Weights of a small GPT-style language model, trained from scratch on English Wikipedia.
Size: width 256, 2 heads of 128, MLP 2048 squared ReLU, vocabulary 1024, 26M parameters.
Architecture: LayerNorm before each block, rotary positions, no biases in attention or MLP, untied embeddings, some layers without attention, local attention windows, gated attention, value embeddings, skips across layers.
Training: 1206M tokens, 4601 steps.
Each number is 128 + 32 x the weight over the matrix's rms, rounded and kept within 0 to 255. Layers, rows and columns count from 0.

# layer 15 MLP up, 2048x256, rms 0.0787, rows 984-1010, columns 0-255
[[160 136 179 148 118 116 107 138  91   9 110 113 107 120 151 148 161 129  83 115 132 118 134 110 136 134 163 131 109 125 108 196 117 124 137  80  67 151 159 116 127 118  78 152 181 125 132  92 132  17 127 111 123 174  99 154 114  74 116  93 128 212 156 138  92 125 155 129 116 165 122 116 157 128 114 178 125 114  77 187  91 127 179 139 153 116 123 157 120  75 115 130  90 138 162 199 117 125  84 150 110 168  89 197 166 163  80 128 196 106 156 138  97 170  87 123 171  98 157 129 151  86  62 129 151 157 135 157 174 130  92 129  95 145 159  49 124  93 153  92 132 104 140 127 126  92  99 104 178 103 143 169 101 167 112 193 128 169  76 133 111 145 157 110 155 120 171 134 115 120 138 117 104 106 157 127  76 111 160 124 155 114  81  76 138 147 146 155 168 145 130 118 158 141 150 156 140 110 116 145 160 113 101 115 117 167 169  76 103 154 121 118  74 110 127  98 127 143 166 121 153  69 126 139 165 112 117 148 165  76 119 120 125 103 115 172 184 177 116 145 133 113 105 126  88 140 120  59 115 126 139 127 138 114 155 123]
 [140 187 142 144 137 116 133 103 143 107 133  92  95 119 118 130 141 146 150  97 119 105 128 100 116 142 124 119  93 163 116  92 151 113 132  86 132 142 213 133 135 119 116 136 157 161 150 127 163 144 175  94 125 157 203 108 135 150 120  82 132 119 136 104 124 121  83  93  86 143 141 178  74 143 142 137 122  89 103 133  85 155 177 123 126 141 185 161 156 132 158 118 165 131 112 172  99 137  79  79 120 116 144 172 163 156 117 161 195 181 148 107 106 144 101 166  71  26 109 125  79 169 106  98 117 104 141 101 123 189 134 100 184 116 153 126 118 160 121 130  97 110 157 158 132 168 101 172 155 152  41  72 152 124  48 124 146 149 111 143  65 109 140 162 106  97 113  54  96 173 133 145 186 128 178  80 178 133 111 111 126  89 113 117 138  93 153 161  86 144 126 105 241 132 107 106 139 158 151  83 135 124 118 183 133  76 124 140  96 152 141 100  95  99 115  89 165  89 118 115 117 140  85 129 136 121 150 148 139 125  95  96 185 124  94  88 107 101 140 115 129 122  92 131 165 100 106 101 110  83 171 147 190 150 171 104]
 [138 129 111 151 105 165  83 154 154  99 140 143 112 105 146 123 130  98 135 133 153 110 100 111 115 122 109 119 138 127  86 119 142 121 122 146 211  89 115  93 168 126 123  31 159 126 120  78 139 177 124 115 125 133 130  65 122 172 100 108 139 160 133 167 147 171 100 133 180 139 162 188 206 139 160 148  75  72 122 107 111 122  95 144  91 143 146 146 165 141  89 106 153  80  92  79  90 154 124 176  63 164 155 120 139 149 127 121 119 106 171 139 176 101 131 161 152 116 125  75 129 114 116 134  75  88  94 191 104  97  35 133 115  99 129  64 118 119 120 119 119 130  78 170 133  64 158 147 119 169 136 119 127 127 168 107 177 120 163 127 144 114 168 167 113 134 103 130  99 145 149 135 110 100  97 102 123 103 129 134 142 109 106 137 193 181 156 153 135 200 121 135  69  34 141 120 114 118 156 153 140 114 124 177 109 109 182 146 148 148 131 167  94 118 117 138  67 117 103 138 151 136  90 186 105 137 100 108  89 160 147 164 119 148  95 122 170 123  99 133 160 140 145 202 108 156  74 113 152 163 169 121  94 134  61 133]
 [125 157 119 149 151  94 105 171 124 133 127 102 136 160 101 118 150 135  36 102 144 145 123 114 176 162 143 148  89 137 135 158 168 126 152 144 147 139 154 141 163 108 108 170 130 124  98 177 124 140 146  84 183 123 112 102  80 128 155  58  96 153 104 143 141 166 140 154 169 110 149 114 150 106 148 168 116 132 122  95 147  79 145  93 148 105  86 112 135 186 142 112  95 128 149 144  29 125  90  98 164 131 119 153 115  86 114 164 151 129 133  91 105 118 138 102 148 154 127 136  99 107 130  60 175  89 182 108 135 141 154 136 143  91 172 110 129 160 105 143 114 135  94 130 159 109  76 117 140 130 132 139 129 184 131 104 105 101  74 120 132 102 146 129 144  40 110  95  95 170 136 132 108 144 120 114 142 128 142 182 169 122 139 101 176 132 157 127  96 173 177 170 114  84 127 156 138 143  99  97 176 121 141  99 155 121  83 129  87 125 129 135  92 171 110 135 151 141  70 128 126 125 100 104 118  92  97 110 142 147 116 125 201 202 126  95 107 184 106 132 131 127 135 169 144 139 154 165 167  98 142 107 126 144 104  97]
 [155 109 154 139  99 132 144  75 191  96 132 105 136 133 104 159 168  64 181 101 116 128  93 114 125  81 126 120 134 127 132 174 188 135 123 114 104 140 115 181 170  90 158 114 156 108 162 120 118 115 133 123  99 100 110 140  91 145 143 188 166 124 131 148 103 183 160 187 138 232 180  71 152 141 109 147 126 148 127 122 131 146 132 148 102 122 115 148  68 103 171 110 136 127 122  91 110 139 169 122 101  95 126 186  64 129  99 106 155 104 130  71 180 161 128 137 144 103 121  79 128  93 161  99 163 138 130 153  88 157 137 114  57 103 135 144 189 157 172 151 135 125 131  84 101 130 123 119 127 127  82  95 133 147 110 116 139 130  98 174 165  88 127 162 164 150 117  89 129  84 156 167 205 134 125 168 200 139 115  98 155 137 145 140  87 113 180 111 144 104 123 112  85 129 119 139 112 120 124 120 112 156 122 159 113 114 154 130  88 146 137  91  79 120 138  97 121 190 143 120 122 170 175 125 124  91 114 149 109 121  96 129  87 180 132 107 140 119 118 119 154  73 115 152  90 105 144 155 172 112  90 149  88 119 156 140]
 [125 181 167 106 113 106 188 119  89 111 159 142 157 153 127 165 113 118  90 156 137  87 169 143 116 104 172 124 135 122 121 118 103  33 105  63 132 144 181 144 131 140 148 142 165 153 140 102 122  79 168 109 148 111 140 157   3 138 124  89 100 103 151 109 109 131 157  94 123 121 131 119 168  84 165 205 137 116 120 162 130  98 206 112 112 135 128 133 115 126 121 107 130 151  89 142 112 147 140  97 103 160 126 120 104 108 110 107 143 112 142  88 114 176  84 140 127 143 161 100 135 133 151 104 108 100 176 141 123 155  63 164 126 140 129 112  84 140 151 120 110 131 175 109 140  52  98 119 143 175 140 132 188 141 142 104 145 102 102 104  92 109 135 124 108 135 103  52 126 184 123 129 146 113 124 127 113 152 153 153 132 132  97 149 135 156  99 120 129 113 150 139 204  63 161 120  57 103 147 145 156 146 149  90 147 141 140 112 105 150 103 182  83  92 120  71 153 101  95 169 130 115 134 142 101  84 105  94 126 118 133 136 161 133 140 127 135 136  63 160 139 119 140 188 132 124  86 149 160 177 152  98 134 184 162 185]
 [153 167 104 122 125 176  86 127 137 139  96 100  98 115 156 129 124 156  97  96 140  82 130 116 114  65 124 127 100 135 191  99 189 189 126 102 122 100 132 129  91 100 166  78 165 133 184 106 137  80 160 161 112 136 143 133 111 122 164 116  35  97 166 115 140 109  95 129 132 131 174 127 160  92  88 135  74 154 150  44 155 148 132 123  94 104 130 141 112 148  58  20 195 138 113 123 110 172  83 113 121 145 113 162 124 105 118 199 126 149 143 123 115 169 133 142 109 140 173 130 138 137 154 153 138 119 160 127  60 152 106 119 115 114  99 149  76 156 118 107  99 169  99  96 187  75 111 155 138 141 135 131 143 109 119  61 167  77 110 150  98  91  37 128  97 162 142  86 175 144 101 165 149  67 162  51 128  99 110 158 105  91 110 170 151 116 147 129 149 175 134 117  85 123 123  84 140 109 170 141 166  65 148 106 153 111 116  86 150 154 100 134 119  83 140 101 141 125 141 146 169 104 107  80 177 136  49 146  98 134 159 165 113 119 165 154 195 141  86 183 157 141 163 164 146 193  99 158 183 131 122  64 136  84 148 140]
 [163  66 135 141 141  74 112 130 129 166 102 133 127 130 120 113 156  70 130  77  81 152 120 108 112 106 110 115 121 100 161 131  95  72 188 125 131 108 209 157 146 210 156 102 113 129  89  75 159  54  92  96 122 172 149 112 156 120 100 131  72 135 136 137 101 168  94 144  92 134 169 121 117 127 132 156 121 212 169 108 134 161 194 121 133 135 125 130 162 129 118 120 158 124 121  74  94 106  71  89  66 113  89 133 101 195  94 108 150 111 162 150 140  35 137 174  80 132 166 110 152 171 191  91 185 134 136 101 155 131  78  92 113 131 165 167 102 194 128 143  93 173 115  93 142 141 113 129 163 166 158 121 127 153 167 120 119 133 127 173 116 111 134 145 145 167  67  99 173 123 119 103 149  66 153 115 111 202 118 160 180 115 114 123  62  90  76 154  91 140 132 113 146   8  95 108 138  82 148 175 132 135 137  72 175 130 127 106 153 136 121  80 148 150 106 121  84 129 138 194  94 170 102  68 134 104  80 175  99 107 155 145 130  82 153 147  86 146 173 142 181 105 154 196  74 133 179 117 130 157 111  75  76 107 127 125]
 [112 107 123 149 145 113  83 156  89 162 154 104 141 142 137 131 146 122 158  62 103 128 140 169 173 139 103 154 135 133 134 143  88 117 182 106 148 164 188 120 162 151 123 140 191 118 107 128 152  94 161  90 147  73 147 102  87 109 122  86 104 173 104 106 121  37 137 193 116 156 129 170 145  82 102 166 161 112 105 138 112 137 147 132  98 161 152 201 151 110  89 119 165 117  84 133 115 151 120 137 116 125  94 137  93 110 103 147 140 174 142  74  59 105 157 123 169 107  89 103  98 155 119 109 104 156 115  74 100  87  99 133 171 172 102 118  99 111 116 152  98 107  94  74 119  50 139 155 190 149 170 118 116 137 127 107 108 121 107 113 183 142 135  96 156 114  85 139 128 126 131 119 166 147 130 117 147 122 141 160 146 126 135 208 159 201 112 157 161 134 131 130 112 153 105 134 105 144  88 135 179 115 135  73  53 100  79  68 144 118  90 152 171 121 138 108 128 151  82 102 153  97  98 106 163 132 145 132  89 114 165 175 168 109  97 158 113 138 149 149 158 114 105 148 129 141 113 117  91 157 181  89 104  92 149  97]
 [171 100 156 158 131 162 106 135  91 112 137 129 112 187 108 150 134 134 169 139 108 125 162 149 114 105 119 114  82 158 173 127  75 130  96 107  95 110 110 101 118 237 176 160 171 135  83 128 182  91 216 110 172 221 103 187 101  89  70 139 135 176 141 166 147  85  65 104 141 171 105  85 139  85  94 144  94 103 118  53 131 121 166  99 146 114 157 118 164 161  84 165 139  82 136 152 109 108 121 112 152 139  86 140  96 167 107 125 143 119 163 107  86 145 133 139 129  96 115 104 110  79 120 131 141 103 220  89 141 140 158  89 130  97  99  64 105 165 133 183 124 122 175 113 132 163 180 124  96 138  89 139  89 111  98 112 150 140  72 126 120  98 113  88 132 151 119  95 181 121 119 183  88  91 140 121 172 162 117 151 134 172 132  64 128 147 144 150 111 140 115  89 167  89  61 113 113 119 149 157  92 132 124 114  91 193 149 122 208 132 174  90 102  94 178 127 136 130 109 170  61 175  59  85 152 108 174 130  71  58  88 137  81 147  84 175 113 138 137 168 166 121 106 155  95 118 143 141 119 151 145 135 125  97  97 115]
 [179  82 135 122 115 142 115 187 153  97  88  92 118 133  88 192 142 163 154 151 125 124 130  73 105 130 112 117 151  68 164 133 226  87 122 105 117  67 141 174 161 116 165 103 104 191  65 136 122 115 157  63 165 135 130 141 107  91 131 117 133 120 115 139 173 114 117 127 156 132 162 148 127  69 120 153   0 136 105  81 106 116 145 104 149 106 161 162 158 128  53 127 101 160 132 114 138 142 141  70 124 143 114 132 143 177  72 223 122 184 178  83 128 137 122 100 167 111 129  95 146  76  92 105 133 138 220 108 139 182  83  89  94 154 205  87 134 132 119 164  64 187 130  96 142  89  82 122  79 101 156  79 168 112 143 159  82 161 109 142 131  94 107 139 152 159 104 137 136  65 150  81 160 114  93 110  65 203 139 212 126 162 122  91  91 179 101 169 129 103  83 174 199  93 130 108 161 193 119 206 151 146 109  89 136 112 138  67 143 129 165 100 152  80 203 104 133 139  81 129 151 103 110  98 140 123 152  95 183 148 143 128  97 123  42 208 178 127 165 137 144 125 128 175 101 112  86 164 117 164 137 146 143 166 110  98]
 [150 135 114 109  84 149 167 151 108 104 186 156  94 101  91 133 140 127 172  91 102 152 157  90 127 123 140 160 132 142 108 174  46 103  98  99 149 157 123 158 124  99 132 148  88 143 103 119 153  95 149 165  87 142  55 153 134 126 115  89 174 158 134 158 100  66  84 135 113 136 123 124 176 129 110 128  69  86  83 144 133 102  85 141 123 108  70 191  71 102 141 148  71 119  44 190 182 123  97 139 146 139  81 190  79 149  81 122 111 191 122 101 137 121 118 112  98 154 158 113 102 126 153  99 143 141 214 132 156 149 115 126 135 177 181  91  78 130 138 109 166  73  70 110 184 131  98 179 105 124 103 145 140 156 110 121  87 129 181 129 146 113 137 127 110 114 139 135 128  90  94 144 147 117  88 129  68 153 172 228 211 121  64 137 123 128 168  93 173 119 146 117 140 166 167 126 164 109 125 106 150  90 196  53 120 104 164  98 128 124 161 159  99 130  94 111 117 133 177 143 184 143 125 159 158  78 121 125 157 157 158 159 114  74 132 149 174 134  72 131 130 138  75 133 107 163 140 160 111 115 123  90 103 103 119 175]
 [149 147 163 167 130 120 149 125 111  96  84 160 127 153 115 129 150 144 148  51  97 107 118 149 111  87  99 121 152  75  97  69  96 101 136 150 137 104  87 140 125  97 133 112 171 136 135 111 170 101  69 202 181 140  93 167 150 152 144 126 163 140 152 143 106 177  99  77 126 144 111 101 181 115  60 151 126  92 111 151  82 146 116 112 138 143 101 117 129 158 149 101 168  70 126  86 101 157 140 164 138 110 144 118  68 146 170 109 217  96 137 139 177 142 114 131 107 130  93 109  72 130 117 119 170  73 142 108 107 101  93 104  97 101 150 113 110 161 172 163 127 146 150 123 122  89  76  78  92  66 132 130 105 199  92  94 127 140 192 110 115  98 139 129 146 138 191 167  44 107 141 126 125 156 151 109 182 188 129 185 151 137 104  99 114 138 123  81 117 173 147  65 116 121 151 100 158 121 137  96 119 138 145 124 119 119 149 138 141 149 132 125 144 126 127  91 117 178 146 151  81 101 107 177 171  69 146 164 123 168 135 152 115 189 128 190 126 111 145 135  66 100 122  97  85 131 122 164 108 181  80 157 103 123  90 126]
 [118 120 130 119 140 165 137 147 121 162  99 148 103  66 104 115 153 165 143  55 104  83  96 100 182 138 112 117  91 110  75 160 143 175 202 188 135  49 180 118 145 114 165 119  95 182  94  87 147 106 143  97 159 169 100  74 115 148 105 131 119 162 153 118  49 114 129 214  96 151 140  90 130 122  86 186 159  67  95  82 128 153 128 137 132 110 125 127 131 119 160 143 148  63 120 160  77 106 162 113 136 139  99 130 175 145  77 117 152 108 107  71  98 120 172 108 172 119 159 131 142 131 129 106 106 144 123 104 125 135  76  90 207 192 138 118 147 227 157 139 155  88 172 133 122 124 104 151  51 131 107 125 130 144 129  43 149 135 130 165  99 147  90 164 171 157 174  96  70 143 180 117 178 159 170 141 219 152 110 177 151  90 159 164  94 123  99  93  82 164 179  54 117 110 114  97 167 108 166  43 115 127 141 111 140  99 143 121 151 152  92  82 142 124 146 152 126 120 122 124 119 129 126 114 159 130 117 112  88 128  79 149 136 111 152 134 101  67 131 130 126 113  82 111 112  85 137 134 113 186  56 167 169 157 178 135]
 [158 162 104 167 157  80 147 143 106 181 140 149 104 165 166  74 135 100 132 123 127 113 111 106 152 118 108  47  64 126  66 128 105 177 130  99 117 149 113 138 131 131 177 152 156 120 109 176 128 114 113 109 142 134 181 121 134 120 161  95 146 136  88 132 124 117 123 118 111 125 161 147 141 147  93 127 122 112 135 123 124  60 162 105 126 185  99 134 131  87  89 106 146 126  89 125 134 157 165 112 150 148 171 108 120 115 110 167 149 123 148 158 123 161  82 125  44 143 102 191 108 134 188 115 157  73  71 179 128 119 140 130 188 171 118 118  96 128  72 150 100 178 156 127 124 121  98 117 138 112  75  95 131 119 110  97 101 171 121  70 115 136 133 155  93 188 102 174 144 133 115 109 164 145 147 139 178 160 140 108 158 131 136 125 105 156  94 128 117 157 140 154 179 116  82 112 137  54 118 142 161  97  97 115 177 109 183 102 149 138  93 111 126 132  88 131 164 122 143 188 144 153 100 107 150 134 140 109 106 121  93 101 175 171 143 159 152 128  97 127 121 110 118 145 114 179 132 151 192  95  64  74 100 166 116 174]
 [118 102 147 141 110 138 153 119 125 126 124 127 116 146 166 178 131  92  95 146  80  86 121 118 130 104 140 118  83 135 136 114  95 165 113 106 156  91 153 125 127  87 117 125 134 158  94 107 105  69 154  65 167  87 130 174  66  58 181 140  95 138  82 110 116  74  93 146  50 194 153 176 140 120  92 114  75 130 146 123 144 117 168 156  97 123 115 144 114 131 139 124 144 130 123 134  76 117 130 118 153 144 142 170  74  94 171 177 157 116 148 125  79 149 198 154 152  87 119 103 107 154 134 122 140 164 200  80 102 164 104 150 138 181 139 153 127 121  98 146  97  65 125 135 171 106 155 108 214 134 139 196 141 125 127 202  76 125  65 129 149  87 108 179 144 143 124  30  58  56 128 146  79 175  92 100 153 148 135 158 111  88 124 135 161 154 135 135  93 116 172 107 138 137 200  83 136 122 121 166 105 103 178 134 153 121 134 120  95 172 151  78  56 133 198  64 181  95  66 129 151 142 170 113  72  50 125 166 140 144 135 135 122 139  92 167 150 134  81 147 160 127 141 111 148 135  82 129 133 129 130  87 102 122 162 145]
 [151  82 136 100 123 201 190 159 109  94  99 138 158 140 137 132 140 119 130 117  96  78 117 140  73 126 108  85 166 176 162 146 106  80 126 106  77 118 218 150 101 121 134 150 154 134  52 119 126 103 121 151  88  93 137  69 121 116 146 159  94 129 150 115 110 146 129 112  99 143 177 144 136 115 132 110  62 120 122 104 109 153 145 113  92  99 123 105 173 116 177  54 155 149 152 171 109 113 142 133 123 169 176 111  93 111 144 138 223 199 161 148 179 117 106 114 120  78 107 141 161 138 151 132 181 131 122  87  75 159  63  93 124 129 143  84  44 153 114 146 167 180 145 138 102 165 168  73 119 158 143 129 169 106 113 115  64 175  81 127 139  59 100 160 144 163 120  39 189 106 131 106 164 144 176  83 112  68 172  98 140  81  42 110 164 149  78 167  84 144  91 148 159  94 106  76 145 165 186 159  92  56 154 109 225 109 113 153 122 154  46 228 105  71 154 146 197 213 102 128 116 153 152 125 134 128 106 132 195  52 141 174 134 157  79  82 110 156  72  65 117 171  86 125 105 102 124 138 120 179 202 151 146 207 121 196]
 [171 134 127 160 173 139 152 128 122 115  79 144 160  90 145 118 143  51 142  69 101 127  98 154 169 132 112 102 116 139 122 163 105 147 109 134 161 172  90  88 163 142 149 155  89 148 169 110  99 103  75 152  90 187 165  77 140 159 144 104 116 129  85  66 121 145 155 135  98 141 119 121 185 104 196 101 146 102 125  90 136 161 110 132 124 144 151 172 160 143 124  92 103  80  95 184 139 131 129 132 142 136 127 124 161 134 109 127  94  92 147  56 137  82 158  62 127 108 140 160 127 101  69 117 145 173 142 137 136 110 173  97 171 106  47 141  67 155 125  88 140 111 101 186 135 114  64 108 168 149 150 120 161 164  90 116  78  68 125 182 123 116 120  81 136 139  73 137 182 152 180 118 135 129 186 130 116 195 203 190  86 123  94 135 124 179 102 138 129 148 143 224 135 143  68 164 135 146 179  87 105 163 135 120 116 122 118 140 137  87 124 172  94  71 186 133  51  57 144 142  78 169 127 165 156 107 108 125  95 131 106 118 114 149  86 161 110 136 110  81 159 167 130 154 101 112  74 153 164 134 158  59 132 195 148 143]
 [134  85 147 128 112 159 157  97 106 168  99  85 205  80 149 199 132 115  78 119 113 103 132 126 124 109 129 135 128 176 149 163 176  88 141 148 136 116 166 111 161 141  89 152 146 136 156  88 149 124 100 179 121 192 163 159 127  45 155 110 135 171 121  68 103 130 108 197  83 109  83 130 125 102 105  97 148  76 119 136  77 120 139  53 120 188 141  93 120 152 107 131  85 123  43 157  48 105  96 148 127 144 112 163  97  98  79 148 184 119 146  88 105  54 130 131 158 133 127 151 103 168 107  55 174 180 101 160  92 168 107 115  81 138 118  96 200 170  79 141 130  92  93 153 186 130 134 128 203 153 119 114 117 175  88 101 137 152  90  46 116 182 139 173 156  96 117 116 168 150 134 134 142 146 100 123 174 130 132 118 125 138 118 118 126 100 166  98 156 125 184 169 106  79  64 125  97 136 157 118 160 110 143 133 107 149 136 123 158 168  81  89  82 127 108 106 176 139 108 167  79 143  93 141 143 154 115 125 139 116 145  86 172 121 123 175 142 171  96 163 112 126  77 177 154 104 151 115 178 133 134 142 105 127 148 135]
 [123 137 108 126 140 130 134  90  98  91 136 113 148  62 116 150 113  93 157  50  96 144 107 137 135 132 124 168 109 111 107 171 166 163 127 100 153 111 133 113 115 158 109  84 176 128 161  87 126 102 135 164 139 174 128  85  46 138 154 110 147 176 196 108 162 144  86 220 132 119 150 171 144 119  91 115 107 147  89 175 135 128 106 107 110 117 137 151 125 119 136 112 153 139 147 158 125 149 114 136 118 150 161 142  52  98 125 125 132 109 138 135  97 176  85 188  57 120 128 144 107 121 165 133 120 136 185 166 133  77 131 177 107 108 156 129 114 141 108 111 129  98 115  98 139 105  81 143 127 195  91  75 139  94 134 121 161 136 109 125 113  90 113 129 131  33 122  82  71 129 105 104 130  81 136 157 156 103 147 168 138 104 112 153 107 113 134 164 141  99 150  95 146 131 120  91 156 123 189 118 153 108 128 118 115 136 147 150  83 139 140 149  75 144 200 132 130 117 140 172 209 117 109 143 133 145 134 168 128 119 120 231 150  92 121 179 142  93 121 161 135  83 112 133 147 165 164 188 112 119 135 143  98 105 176 110]
 [131 149 145 164 189  92  96 144  92 124  91  91 154 129 165 181 173 118 120  54 122 132 120  86 111  82 139 107  89 127 148 131 119 129 132 155 110  99 147 144 157 159 135 164 141 134  85 116 142   0 116 100 121 159 116 153  83 170 130 131 122 107 106  96 131 172 137  90 135 150 121 105 167 147 111 124 141 154 142 115 116 144 172 102 155  71 138 144 111 116 170 168 229 109 134  96 123 128 118 180 121 118  68 142 110 102  55 109 166 159  94 116 115 110 120 119 120 167 123 135 173  88 112 115 145 102 159 161  74 161 187 144 184  92 160  50 139 118 104 154  97 210  94 121 199 151 108 122 166 156 128  53  76 130 125 123 155 122 150 127 152 112 102  87 101  84  80 121 172  76 112 144 177 129  74 156 106 130 178 127 109 138 143  91 142 104 117  66  91 122 187  87  92 132 189 137 149 111 155 102 114 149 190  74 168 128 114 113 117 127 137 143 127 127 163 114 127 143  82 149 108 114 105 107 174 122 104 161 140 104  26 163 173 192  94 138 145 157 150  95 132  96 107 150 111  82 118 127 159 153 118 133 116  93 141 172]
 [138 144 147 159 157 140 139 115 137  99 127 129 139 123 164 127 163 125 148  86  94 110  85 160 149 124 142 176 122 156 124 117 111  81 105 131 109 101 140  77  86 125 143  91 178 146  63 150 163 110 114 152 105 178 160 164 112  94 177 141 112 126  94 155 118 119 125 139  85 134 171 154 125 114 163 113 112 126  89 123  60 150 139 141 126  65  96 154 174 149 121 126 138 102 118 114 162  71 144 107 166 140  87  96 159  82 173 132 151  95 146 113 134  54 153 157 121  98 130 151 147 143 162 105 146 126 113 171  89 141 128 104 106 207 108 198 158  78 123 102  87 102 173 141 129 118 112 102 153 115 107 131 122 175 169 127  86 128 171 162 139 108 136 116 178  69 152 128 184 133 112 176  93 178 147 106  95 134 128 191 107 109 121  93  55 121 161 126 145 170 130 103 131  81  71  62 130 150 118 143 116 107 159 146 111 143 101 121 156 136 156 110 123  91 101 127 135 150 126 108 141 163 159 130 138  58  70 153 139 109 181 121 181 150  83 178  75  73  92 137 126 122 102 104 114 112 154 141 132 103 148 179 142 122  76 127]
 [123 147 128 123 143 184 137  94  86 153 114 140 157  79 190  98 130 118  88 152 131  80 148 113 192  86 104 126 104 174 148 118 168 190 117  70 101 108 124 117 116 156 135  74 192 109 171 178 144 104 120 132  86 158 144 114 134 131 157 144 111 133 103 161 123 135  65 124 149 170 151 182 185 105  80 170  84  79 110  99 164 158 120 117 147 152 139 151 181 139 112 122 139 142  85 152 161 128  95 141 102 128 159 137 133 114  96 123 175 147 112 167 114 103  73 150 138 122  92 147 136 119 174 147  57  93 157 126 112 104 147 139 138  99 105 138 171 156 145 113  99 124  66 151 111  82 163 132 127  84 103 129 194 150 167 153  94  84 110 176 117 152  38 169 144 112  86  70 100 114 103 162 141 159 126 126 107 163 162 180 160  71 123 160 213 168 135 123  84  96 234  99 143  74 108 135  94 128 128 124  99 147 157 138 119  70 175  57 135 155 114  69 107 102 200  75 129 164 128 121 150 170 130 128 144 138 115 113 100 169  79 133  98 143  76 163 194 115 140 134 107  96 105 124 149 147 165 128 169 129  85 128 105 163 105 127]
 [134  84 171 133 147  81 161  96 129 127  78 158 105 123 118 135 146 116  63 115 142 166 127 124 143 133 136 109 152 111 123 203 166 161 107 128 127 170 111  78  71 177 132 134 150 128 138 127  79 152 157 134 161 115 122  81 130 156 154 139 100 139 131 155 129 179 138 145  99 117 178 184 149  95 145 142 128 132 137 161 126 141 186  74  77  68  85 121 111 160 123  95 131  82 137 203 118 101 155 146 101 171 131 101 105  98 134 112 131  88 135 155 142 112 109 169 134 153 126 143 162 197 148 101 195 133 128 153 127 174 128 147 120  94 147  94 147 176 130 120 107 132  85 147 109 103 138 128 104 150 103 110 133  76  80  96 150 128 127 127 138 103 119 186 103  94 145 103 150 147 116  94 130 133  63 130 185 108  90 147 123  92  85  87 161 153  88 152 171 218 122 148 136  85 145 112  93 142 173 120  95  63 128 145 160  94 148 116 152 132  70 126 130  79 180 137 202 196  94  91 169 154  70 115 151 122 171 209 121 118 144 112 122 115 104 105 129 115 162 143 152  73 141 120  84 130 121 150 170 133  68 164  78 107 118 150]
 [132  44  86 101 102 111 177 130 137 115 138 171  73 143 151 138 155 126 184  91 122 111 164  93  56 106 104  99  98 129  97 101 153 122 114 134 147  68 150 154 163  89 138 148  84 147 177 113 148 128 170 118 134  79 148 154 132 159 190 108 102  91 143 157 220 181 100 118 128 185 159  85 106 155 110 138 111 115 157 110  84 102 120 149  69 140 120 134 156 164 123 146 126  66 127 151 129 143 142 106 108 181 140 134 135 125 137  62 156 145 126 137 185 127 106 153 157 115 130 120 147 115  82 148 100  49 148 101  69 147 151 190 162 152 122 151 148 168 100  93 116 113 152 116  60  87 139 169 173 163  99 133 134 184 145 143 126 203 118  74 114 147 153  93  74  96 110   0 110 175  69 159 103  71  94  66 126 141 148  80  88 123 140 170 143  87  94 143 149  75 152 175 158 101  59 125 183 156 148 182 112  84 146  77 119 124  95 152 149 157 165 133 122  72 151 108 154 156 178 108 163  93 121 112 142 120  99 175 149 150 108 145  91 144 125 196  85 112 133 177 109 154 196 152 114 120  72 139 160 119 130 138 158 175 135 136]
 [190 125 151 103  98  84 137 120 150 170 147 171 108 110 164 114 123 115 100 103 136  78 109 163  65 133 169 158  97 160 152 164 113 130 151  91 133  86 112 145 115  82 149 109 185 154 153 159 128 122  73 157 121 119 139  96  79 122 152  75 125 189 153 119  37 157 157 165 183 171  69 129 124  97 159 143 168  63  89 135 171 114 123 131  97 102 178 156 153 144  71 106 128 135 134 134 172 139  88  77 154 120 124 116 116  88 126 127 198 124 156 117 123  98 143 136  71 110  65 149  89 165  84  96  96 187 164 133 151 133 174 119 146 134 182 142 131 148  61 142  61  95 144 174 135 138 134 205 145  92 154 121 119 123 152 152  83 104 109 134 121  52  61  54 135 161 121 134 120 137 185 172 149 107 136 133  66 214 130 104 128 152 136 161 107 124 135 139 146 148 116 151 155 146 116 148 126 181 151 129 100 103 109 158 146 106 104 106 132 141 115 131 176 104 140  94 135 128 104 148 140 200 121 158 124  55  59 141 185 125 118 131  96 160 109 104 115 113 196 132 120 139 181 189 141 119 124 166  77 159 121  53  81 134 158 103]
 [161 181 135 144 125 107 127 160  59 101  63 116 126 114  67 166 131 148 171 148  98 136  93  85  73 120 160 117  97 136 127 161 160  86  88 124 137 140 152 168 152 159 111 113 156 150  76 156 140  91 171 104  90 112 150 142  27 133 156  52 142 154 146 165 112 141 149 123  97 150 109 168 171  93 165 197 105 120  98 115  80 131 175  96 109 156 140 142 141 148 119 107 111 125 121 120 124 121 120 130 112 109 113 138 149 115 108 163 162 130  88 116 102  88  99 112 137 131 150 205 101 172 159 104 129 157 143  82 131 111 127 153 118 156 130 129 153  91 106 112 162 106 134 107 171 134 111 110 114 150 170 156 102 131 140 115 163 191 126 128 114 138 136 139 220 162 155 140  92 112 129  87  97  97 118 128 161 153 132 172 135 134 131 159 110 165 119  78 163 144  93 103  91  92 154 128 116 130 103  84 143 126 118 112 191 154 129 154 128 110 129 116  91  91 156  79 138 153 117 168  80  41 126 160 122  82 109 149 148 167 153 123 175 144 124 142 143 120  75 108 165  99 162 161 110 164 130 160 205 137 118 142 149 137  69 145]]